Weights of a small GPT-style language model, trained from scratch on English Wikipedia.
Size: MLP 2048 SwiGLU, vocabulary 32000, 106M parameters.
Architecture: rotary positions, normalized queries and keys.
Each number is 200 + 40 x the weight over its row's rms, rounded and kept within 0 to 999. Layers, rows and columns count from 0. The size before them is the row's rms in percent of the matrix's.

# layer 4 MLP up, 2048x768, rms 0.0751, rows 1243-1257, columns 480-575
105,158,210,168,178,238,221,243,227,225,281,214,166,280,222,180,164,163,206,192,167,207,181,236,221,225,212,181,197,227,210,222,217,178,175,226,231,164,207,102,217,187,146,285,171,269,182,185,259,170,221,216,199,144,168,192,208,228,199,213,198,250,236,231,176,229,109,170,207,192,166,238,173,167,230,246,160,238,216,223,188,251,143,182,142,128,222,258,156,211,231,200,158,171,187,201,158
098,228,232,170,212,149,256,205,133,189,189,211,199,251,95,232,278,240,176,182,164,224,142,251,286,199,205,283,151,243,211,198,141,212,200,220,268,146,263,233,250,272,243,192,175,197,237,149,154,272,200,210,174,193,245,222,279,172,283,175,199,222,182,225,275,123,193,177,164,225,277,218,254,201,218,231,208,150,281,160,209,134,202,215,175,208,162,160,186,190,149,125,208,208,140,242,219
110,196,145,239,223,235,163,243,222,165,212,157,200,133,213,193,212,163,191,239,215,151,155,181,247,217,174,238,218,263,315,210,214,216,246,173,230,218,200,252,216,208,226,239,164,221,72,211,156,199,198,248,243,147,219,213,164,175,166,217,268,147,176,147,277,162,144,190,288,225,190,247,170,223,155,215,190,208,225,214,169,144,192,230,173,186,286,259,232,196,214,232,198,156,240,205,265
101,243,208,236,209,127,223,195,184,149,192,198,190,194,221,240,179,75,154,175,167,185,166,211,177,270,235,148,182,163,202,233,153,222,167,211,133,221,245,176,225,162,143,250,174,145,209,198,132,211,243,228,208,194,209,241,242,218,94,274,120,236,197,214,252,143,174,219,186,106,239,170,212,296,170,165,229,248,205,235,141,240,191,198,184,206,85,293,222,149,168,173,351,181,261,166,215
110,236,154,142,263,190,147,161,176,144,181,214,199,189,225,213,217,249,229,219,164,205,225,220,242,225,212,196,146,190,182,149,218,238,222,106,208,169,263,196,152,251,161,257,268,217,218,171,164,276,196,152,240,280,171,230,147,215,209,207,157,147,226,187,165,155,166,174,152,179,164,170,217,157,208,192,185,246,178,236,114,214,302,211,232,188,224,126,271,252,220,201,325,192,180,171,164
100,245,171,228,161,185,236,223,217,249,188,122,208,184,168,218,237,172,220,234,178,159,195,175,188,128,194,166,140,199,194,204,182,141,231,223,212,200,263,232,165,241,178,309,184,179,156,183,236,273,217,155,151,139,210,203,191,181,145,223,223,214,243,290,308,193,226,197,143,235,197,188,214,269,221,171,177,251,256,196,177,143,198,169,149,212,166,104,244,176,206,197,158,210,250,181,172
098,167,153,217,233,262,204,199,188,243,193,223,195,203,263,244,225,201,259,113,215,277,265,267,189,209,248,190,158,279,132,236,191,217,234,143,139,190,141,192,240,221,219,184,234,169,167,166,180,187,220,230,235,155,204,246,108,242,173,217,194,141,226,166,215,220,200,232,175,216,168,263,198,177,169,208,204,201,225,141,211,194,217,139,153,126,137,131,203,281,215,219,230,81,187,179,197
103,237,274,225,208,182,135,186,281,135,209,208,219,140,224,182,161,134,146,248,224,230,229,156,148,157,199,216,183,170,116,204,159,210,222,196,192,200,175,247,97,222,234,239,221,240,248,219,236,173,267,230,242,223,267,223,205,174,318,153,228,232,175,232,172,184,186,235,130,200,229,217,168,184,152,226,226,104,278,204,176,212,226,202,174,199,172,254,187,202,245,147,166,222,242,155,162
099,179,265,242,192,125,230,275,224,140,154,188,226,228,198,243,222,182,210,195,204,234,211,198,185,186,160,239,257,174,172,297,194,196,206,231,150,242,206,183,277,227,227,182,167,190,203,201,166,242,309,146,199,202,157,243,224,184,199,262,151,174,210,199,186,211,235,238,128,232,199,227,231,215,215,240,176,175,189,196,186,133,159,193,301,261,219,231,242,171,194,218,244,160,241,197,297
100,229,244,176,221,179,221,184,210,177,232,217,176,220,288,166,120,180,198,222,206,183,234,142,222,260,204,201,205,204,214,210,205,154,197,164,203,263,177,186,190,180,311,163,242,153,138,158,231,210,213,234,265,152,195,236,217,217,169,119,165,223,181,229,185,209,216,232,182,213,260,261,196,183,243,131,180,262,208,230,222,223,250,171,192,218,271,197,270,221,175,214,121,204,154,182,205
103,233,204,231,122,223,231,225,146,220,196,239,153,214,252,192,174,208,226,232,195,168,235,253,204,161,205,200,151,206,212,148,128,160,101,271,212,161,216,237,189,203,222,152,113,234,193,185,161,229,190,228,238,229,203,186,217,229,172,158,198,232,135,242,197,222,181,122,174,216,165,216,253,207,195,247,230,174,195,171,213,182,169,180,272,179,220,165,138,203,162,157,286,223,119,176,202
102,208,270,219,229,144,164,235,201,176,203,264,240,207,213,209,238,152,253,180,201,242,180,224,190,229,179,249,208,226,184,95,219,219,149,266,228,175,220,257,169,197,227,196,212,218,215,188,152,239,179,142,279,210,246,230,186,221,191,222,187,196,165,242,199,242,244,139,235,245,263,172,280,173,170,165,165,194,184,190,191,169,171,257,235,255,182,246,198,243,153,251,237,168,178,248,244
104,149,212,190,170,121,226,219,167,242,234,199,259,249,229,244,279,265,219,242,262,235,252,120,237,174,181,234,218,194,187,227,261,235,223,194,279,167,168,170,214,217,233,213,173,180,134,200,105,165,224,228,191,211,228,156,174,228,187,214,149,162,251,144,232,171,130,194,216,157,259,202,180,241,206,239,258,263,208,188,184,186,236,181,192,247,260,239,232,239,202,217,237,183,259,96,194
097,226,183,244,222,204,227,224,212,177,201,200,211,228,232,171,205,183,261,184,190,157,262,263,248,186,265,248,170,289,198,212,210,127,210,218,198,187,214,202,254,189,228,229,154,213,225,209,149,159,226,194,258,157,190,174,267,199,106,276,154,208,258,233,160,139,225,200,249,164,196,146,276,205,243,242,207,151,196,224,151,195,188,168,234,200,274,229,137,285,253,184,202,200,188,162,189
105,222,260,213,273,244,201,187,263,169,168,192,142,173,211,243,174,230,223,203,128,157,171,191,230,223,194,199,197,211,233,141,181,190,275,227,232,140,196,151,190,203,159,217,220,225,233,140,168,169,151,183,161,191,223,185,145,156,198,214,238,247,144,229,165,197,189,217,215,250,153,149,214,89,176,194,184,215,169,262,192,240,148,195,299,193,234,254,263,218,210,129,207,198,228,183,235